Each number is 128 + 24 x the weight over its row's rms, rounded and kept within 0 to 255. Layers, rows and columns count from 0. Numbers have three digits each. The size before them is the row's rms in percent of the matrix's.

# up: layer 2 MLP up, 384x96, rms 0.0646, rows 280-311, columns 0-95
# down: layer 2 MLP down (transposed), 384x96, rms 0.0651, rows 280-311, columns 0-95
up280 099:106076126143167116133143124105116099118113150107117112099119115094141110165173113111119115137093130114155098128146108140142150151151133127091107163075056101090083121134127127082133149134140129112100165166146097153103146090141120105132119113119126140132146092125150145137135137100163159156
down280 102:146082079111111131150129112117132177116127113124147074112132166151151123174124113110138160137123105153119137148160166142091174125098126117111115083156119172143101112164125125096114115129149169114186182100112121118134132131107132118149122115152117136147107147119105105076133097130118116120
up281 104:114143107121120127133124102099143128138181124162130102129136184137103085137134053108145125135092123125138134141147106111140109087118125122120133144140132101122118115140144154187110133142090128163156116122076186146122134157138103098170112122162129128078130172114140167120146112105114112135
down281 104:125108114109123100106121118113142130105142094119145131134130138126074103133152071132113162131118136124086115104129147105108119119143020157108138161152161122161108141113115117106138149114084097129141134142136087114114153136149142129120153121115130124180098131119093090130162126077129129112
up282 108:088112130116129132111122178137117133125114131100117128140090151153128122117145059148101112079128058095121127132147098098121110131150131112083145124134103120107107126153131144105104136119123154114156147130156138142158189136118122137115084119162141105116174138163089172125152160118125160136
down282 096:166126161145111096135140129132144135123102100131106091126175146126177191118142126106102111093127134123128143147100086132160107141129071144108144093176118127136122079130163177099123148125139148101081099083117117168161110160144125125114143124103146140137144125148146145121113136121129118162
up283 080:120146130100120084152110105119136083102108158111135124165140118155155133163113098157121103130135075120153132124139093169123128087183156151128176117111156127112106127170124155104093170106093115110195119118126136141116146153142141123148143144095095146098117120157136130115144139128094134147
down283 084:138152162137089131125117132137116183117134135087163139118172120123135135101114166134125121138111115153161171108091124093098115075095147126149155107160069124138169113121156157137134114146110128116097092109131154153136134139155150177116154128122140139111127104117150137130139095080091087140
up284 089:070135126117144122105152126137126127142159121090148153071144119142095099104144118120151152155150080116147156100121106160147133130114137189092185132078195101155122118133140090142132136089122153136110144130096151120139117145131118132146122169122122133125133157146111118162106113096136110145
down284 090:163141090138139142166122143134154111115145116125099176117100143115129145134143151167144112134164157122125149133107160116103139111137125139139134110127111144132175086135065140129101118178117111131175103130135115114118131112125124171195113157108163108091091113117129177132098132113080149143
up285 103:107104101099148176134119134120113104135107117102102157142138141145103088131102075153132118114095051093145149131106134144123113151156146088153124118127154106128088132120088161112132130131109138122137165092143114145138179131137107127141099154142076111136102124124102173082126133149151130139
down285 103:122172088145183149113093119113077081156138172118096129095164140118124120105088145128094132140133121088129140139093127136156092158081134128135104166145129102120089135132133146137121160100129117094117137100103122113145142162102109148155103127122102152102093159087120140117095107125148137127
up286 094:164154164107135132114124127140137068117124128189114143124156122138128139143125094111116158158122126142111171113148122157135161124093154123126127097095145151114113184101114151185157134104097150108151114122117113122173102125127087175139130137195146124119129116136156130084118141124102150133
down286 100:072120127129121095171126116123128193150129117081118114130079135118152100122132139143139126098124105135121099145115126143119101114150129125112144151129108117120133088157143088086122148145145131158142161151134119124097158122141166061103151132075089117142118170116107114177125121141160107107
up287 110:119118140091087106139127130116157114140128096121118109154152117141122107123106110126140142116140095067129142097116145106112134117104107134119127168095148127132169173109113152121124113090090118113121073121079188125095109154156099125128135163121123093121129152129064102157110082142118156135
down287 111:166148130123155139122162164130135125135104148132153121149124103084081139133115131114146092150156133074125133138126117140137140147100135097156106138126116162149160111119147091146071145140103140162131119162126117098150104092183159118077179108184129118105095127143109090141135147124125143119
up288 095:107122105098155134119133208153131119117130105115110074128103144086105104118121104114160126163129154144129111117129114128115147121146152109137136141085173125115132140157090095133149096148137099138139076137124137142170100180104145096113165163113127131132175161136118164102114122105150115137
down288 101:146102143107121110130121172118088131134120135135127133131114139134109110134129138098166129102102184121141114153131137163157127058136146113177198083104135127091178108108115104141143127129113091133151132159137115128129106171125133130111115134106111150135115158111093131152093086092108109095
up289 118:120155118129127120153122106130134127120139139128074129142122167140129101114122067110161115135106101117105133137141093110070121137195171127158109108109114114101113115145145122075128122154104119111121104124140138162136136105118105122187111085156141117134108126160118194112148112119131138179
down289 121:128137119126119146091135133084113088091119130156126137142119127122094118078133087100156107118086122160120126115124127088106140110140107128057110115172117142158117093128094119156102138172105139129153109113122129164142130130129152109149148167179168104107103121138134154153151109073131127107
up290 095:140123095147131103144121165101108107163124123122158099115117143101122092134095132082147151117097144135161115093166104182130175106162148131078176122118121126111138139136146137112110142083101145130126157126137132086146134107124131121145072094153128104117104133167153149140120151114148181110
down290 092:069138141123137148156157108114167114119106117093120131112116078110149112136198115135112135111140103126112126120094144123146120112129116095124057145128096127098112071157116068092134173147174127131122140158130122151132157110163130123124148141139154103127147154146113148150124134137141102129
up291 104:155135149109125111140121124109126094116157162084081137129142117133135105118122160107146113080122116091120153131167120114119183121132137154151128096094170101093148111140174084097117117115127176119130136131117139074158131110135128120139112094124142105074163122177129129111142113155166113138
down291 100:147132109085149130092130096094139167103147140153137129174155113149126140139131092131158118135138094110113109153125143130113118114172126084142130122134106122102133101099085050104132164074150138164136117148160130113151125108160123170177152136105139110131153106102109120151146112120096129123
up292 119:127099107102094115107102168138155110177153133096111096127110132150132119181102114131134173133145113117113096104147140151106103127152153154077121129056128130162128135116158118087142102116131100159136163138158153133074119133139134107173096149124102139128146123148099133120132095130113156146
down292 115:122133127111115082158121093165105137139137164109143121103094128131127133109152133121078106207150107097130106139108157128119155145097127105151150087124148167119122060137092131155128117122123159128123128150125128164144086139160190105130122148110154130142150142157130123087133144135148116113
up293 030:104137111098149110138172167143139113128113075104150076132081129124151099125110095123160136091109081125136133076155106127117170098129172115110135129078134116092112152163127147139144116123112127132128153165113138125132143108106126081133114143135133096078138170159110138128141137151136128165
down293 027:126152143112153129086091119161111132129132151133084083105137114099173122154152129108165128152135141129141100127104154146108129132123137100104155090132127183144172151158109126158097135151107129149134104086122101147099160129130144117086150181131144116124117151163121104170131103186133133108
up294 074:091179079135146154139144113124147122108116124161145143133105102143166132108144118138124105148154117122139136164122104164142146098120126117099149154075160106151168166128157136095137089127122110074118101164099131101124157148163129114155111128120163112108151159112160155094139117147079139115
down294 077:135183105121089183147117131134117109070184119104129145125136106111135110102130142101125097148133136129127133131082126135110079137135116115107163137156124162150168160139111112141150081140106073113103155141081105113145106121132138148149136144124139102128131150096146105156100169126106157148
up295 095:089150095111096128089134146126120091105148120164152122116099151179127139078099108182150133136142082093123064114139102106119149106122160120131145115111135163158131149123098146124174153133111149125110108114094131083108131069110099137121148161140117133120108110116147126125104130134151135113
down295 097:141086161121157110136139142122118133138103136126170123136091097112126141122101153180116143113130134156122147167106130093129146128148137145131088149136081123108141128115108161112132106135110087150141111108115155156136120135114080167151128093163138138153104148112163131143125173184157116052
up296 095:166135118125152141133118172155145112128114124079135095150133123107133100131107130129138135145133159092146110130108155111133139128098114140106111146136133142109150144152178107162207153159069118167153106125110148167101144103141131131116150178143158142130135170121102105080094138106134151123
down296 098:172165154159103141125121125106160108135102158086151112113157099069135102089115112153171159115160179125118106137122125122133120139103140138125096148180138118115146169156155119102120156159100112150109136108105142129105127149133115176128161144144107164150159155108147128113127134146119119081
up297 092:137138100147127110161137182124119108084120074080116150106098151168118129084156133101144142108128058125173125124151135126110140123101131169131122092123170103153136119156108119173111125134123162129121111110112124100126121084119127106106117103106102127140141135176107096108145145088132142133
down297 091:121114146145110136127117138117153181161148112129129134116120129169032126140116173129151099140156138145163115113117125135093069090119114142113154147124105122128174135116138144121115104126130119142109147152138112160157087087166109117117143083135148150167137166129124133161157115122114115155
up298 088:108137153109149134133128173120143115125150099141168090076138137148123099144172119100136118124101127137106084122158120126079116085178129155156105154138131100143114119133120105144087153131140136113152150103139104146165201105114115118119120147138141078065118138127126145108143142115158121125
down298 094:117129104132082131065118096093135175115069143125123147106133143169124130138148167165156149137154176119128162140118155150124126125114136092121099127147114119132122132132111124128134148127141091111136165140118153074098117153114153153125070134128154117107153126119170113146173150125084128101
up299 098:063107130143126107128103159132165126108136129153152153140127124138113108093136146146127115133131126113130173102198136126146137127135129135117144195121142121150145197093162144083128127171111160186098138125129167130123116123128145122131123158157111125142117106125152140120122152106131187117
down299 099:138126114121099138099111114121124125146161136119124098099108160117078111144082119147119125135153115147152106131105102114144100120127128122182153112144110178108090091134138115159142139147138103104061100136131132090132067113140101088107136100085126155106122088108165137155105120157146145132
up300 090:130139136135120162110117161161148107130113114154141103120130133116116128125164115165167138153110128134110126142161096137139137143092157168114114169113164116092107153155155141144182076128061144114157142122091133130072113145119133094104116155134097126165164096136126126099098108140143103145
down300 101:170111161109126142143104144108144130129099193147147106122152111090113136173123114163166149107137145127118110168124114103121117156096138181116145141087134106112127103149144146172131135093121128116144105151112116147132104153128144107103170139103126130180153123179156105127105081144110158104
up301 102:128148152129178102149143110105140062070103131156106093108131149115164139149135112099104111160105099068159113120166086126140125115110125161105118104121167109113150170131136125115138097074143147112168131122101119119121130102142089135130093123152114117120148143115099119128136115143099138151
down301 104:138165136147135136128091124132132183124151127141073073122099162105174143167176140162117133128155130096128138128123113136146148101127106119177149114149129122113126071164152120142154127134093122094142113129156114150148155129142148137116169113107127142090072122096150113122123129094120166129
up302 102:097148158143133150113115136123137106114136087110165115109105089154160099123160118127169126157114088120103102140124098080136086133152129091107131194085161117116143124166070102129140161128131154127118089128113113153144120158147089116119138158145154117084150138135110138148131136135143098141
down302 098:089138038182098147133129143111160120139114137145099105152135111102157114126117126117086109140147127123139127139124152166105124145139084121171134134092153120143143145117127152144158166144119092115130142186134168109122114131126142113136130084104086114081134113135096109118142127108136107094
up303 088:156155155132109121108179140115146099143138134158149134143134101122131118143138062075177127150122137167115111144100091105153181131112124091129156106134142131110142125120130168156154121171085138112156095134125128113152119120167110119141132158159095141092119108134169168103145132125126161146
down303 090:123110129148140161142100106134096139134109105098119131095148094087126074117180184179138095110154157119129143165148136112100138116104150158125114139085135146156143124100126127118106127132190143171109153142106154127108107137121130118103153130102120127159117138143126111184084134154133133101
up304 099:075126123125153100144122134125133115092124120072115154140137155129105112157137082135135130095053071131110177117155118165140137139149120097147112129109131133120131118117134127192123111111117127150161137134140137117157154097088112128123070136148110132096098115122130122171158128135149160146
down304 099:145156088129160123127135127129108123142121149152131126108114160089106122101137146100120134107089142058111150106130147081129131113090124100140135124131116137079139085168122142132157119153111158124130122144135136179095115157118146151182130175173156155119158155132131160135089143093149112117
up305 098:115134125152118149141138140137134135143138073127131149143127155135136131156086144132177121134159146142142117135123117086131157095107128178152129116073172126156140141162152132121174170146105124095161159108129092150156149097137120111123146151166064096138160130114138132103139131114137083168
down305 096:116117159171111128166145121104177155130104123135125111145123156139096169147143177066128120163125131138139178095147132149103111147104122123153149102119114169116120127131123133162140099119123168100127114095156122151110151130127186104103124129108103105138095152128141130083084090113155136116
up306 104:034151097106118088106119130124180109107124139131164145132134145115139126122165114159146109094116118119094131113135112108091116106104143095148133124147156091148094143178121118106139149165106113156182106137111127121121101120144116128143086167138076130138144158112145117129126153146130141130
down306 105:099153123129153092132079128112124133109156136170146116134116199116104146128091139107139095111120122099083120140141104126153143135114131109098140157148149135141130104121180112090141139084104152126101081106152131124129119115097159109117147181142082150149130165170124147148146124154136111098
up307 092:104083132088121140134108167146126134139131125095143106147104121114100112106093110153126110135075165120081137156175100099156124121120139121143181114102143105102147136130126124122148123143065135158146153120127202158148133154112138129153074130126146149099153118153115130129113138100129112156
down307 097:112103115104122114143100141154116103106135166158127133126109126145119143104076071105162114121123143094107134168121055130157106123133109138159148162113139147105138098109133096098094126123135137107099114111129123144140118182087163176155173137108136120128141138157122138080103109132118100124
up308 103:117143160150113132154142103108114104096102095128084135123128127187139118129112122174172114146122088127134111087119133118120169133133160103091160143119132126115136149118147145117164121145139132157133114120136109105097148117122088149157112140199134097092133123122121149057159088159117113116
down308 106:147173145141080105154108171112160135103094108150108140096114173146171146131175147150143109137125100132128099099095110095145151104089126153126139111106155160161147111149126124120062146146129135120109125131122135144180141111119163145153136107114128102140170164137128123177110135122111145127
up309 105:127124137133179088154129121173170126135089112090127114139124124065136120121120107151142156111128114071155102131151122097130120131135125143093119117124132149094115143126144114156160156128118128140089106120098139127107119115113109043095132160115125131092105079132137161163135163146120102130
down309 104:099172133106170140109134137149152179169073145085131139178138122128143103149171115150110107131117105166136130125120170076138131161099116095084148146129138155108103143094152132116131138139117110128139129200134154130120125137146106146128128128122108136146117119123121158168125112147075132118
up310 096:127113119060112163142172137112131131104126103107115134112139129129104118129116101093153144116129105107105149124118095117081143094106126131143140137133153077147124126180111121140120167119126132160145098132045126137117174104098096140117126152113114105143132120127116120085160112191137151133
down310 097:124141126123101134131143185086105121114119142119113129107125138148111155180114093117186113116128092125110133126106107106139137144109163127108147139148091154097137095108152069122098106106134180107126127093120086123119162124100132167129159145131116135132095072116139090113123118101094091141
up311 098:118127084149133135130156178091131066130155123140135134067171153116150111122147114123098156146121142100166121083159129192140179101132105125118152118129115097132121126129129098155133146083107123107149147141138103139114137119146102164144143111112110119109150096118142150079115157125125121100
down311 101:096122077133104113151110154143119116119153110144099169096118144107161149112139098184152111127097131110088181152103144112102165138129117116115130092154098145142130129142094112093150128123148126149176096103142144129133166136082132142092154117132124099074118146133078114115149134152130136138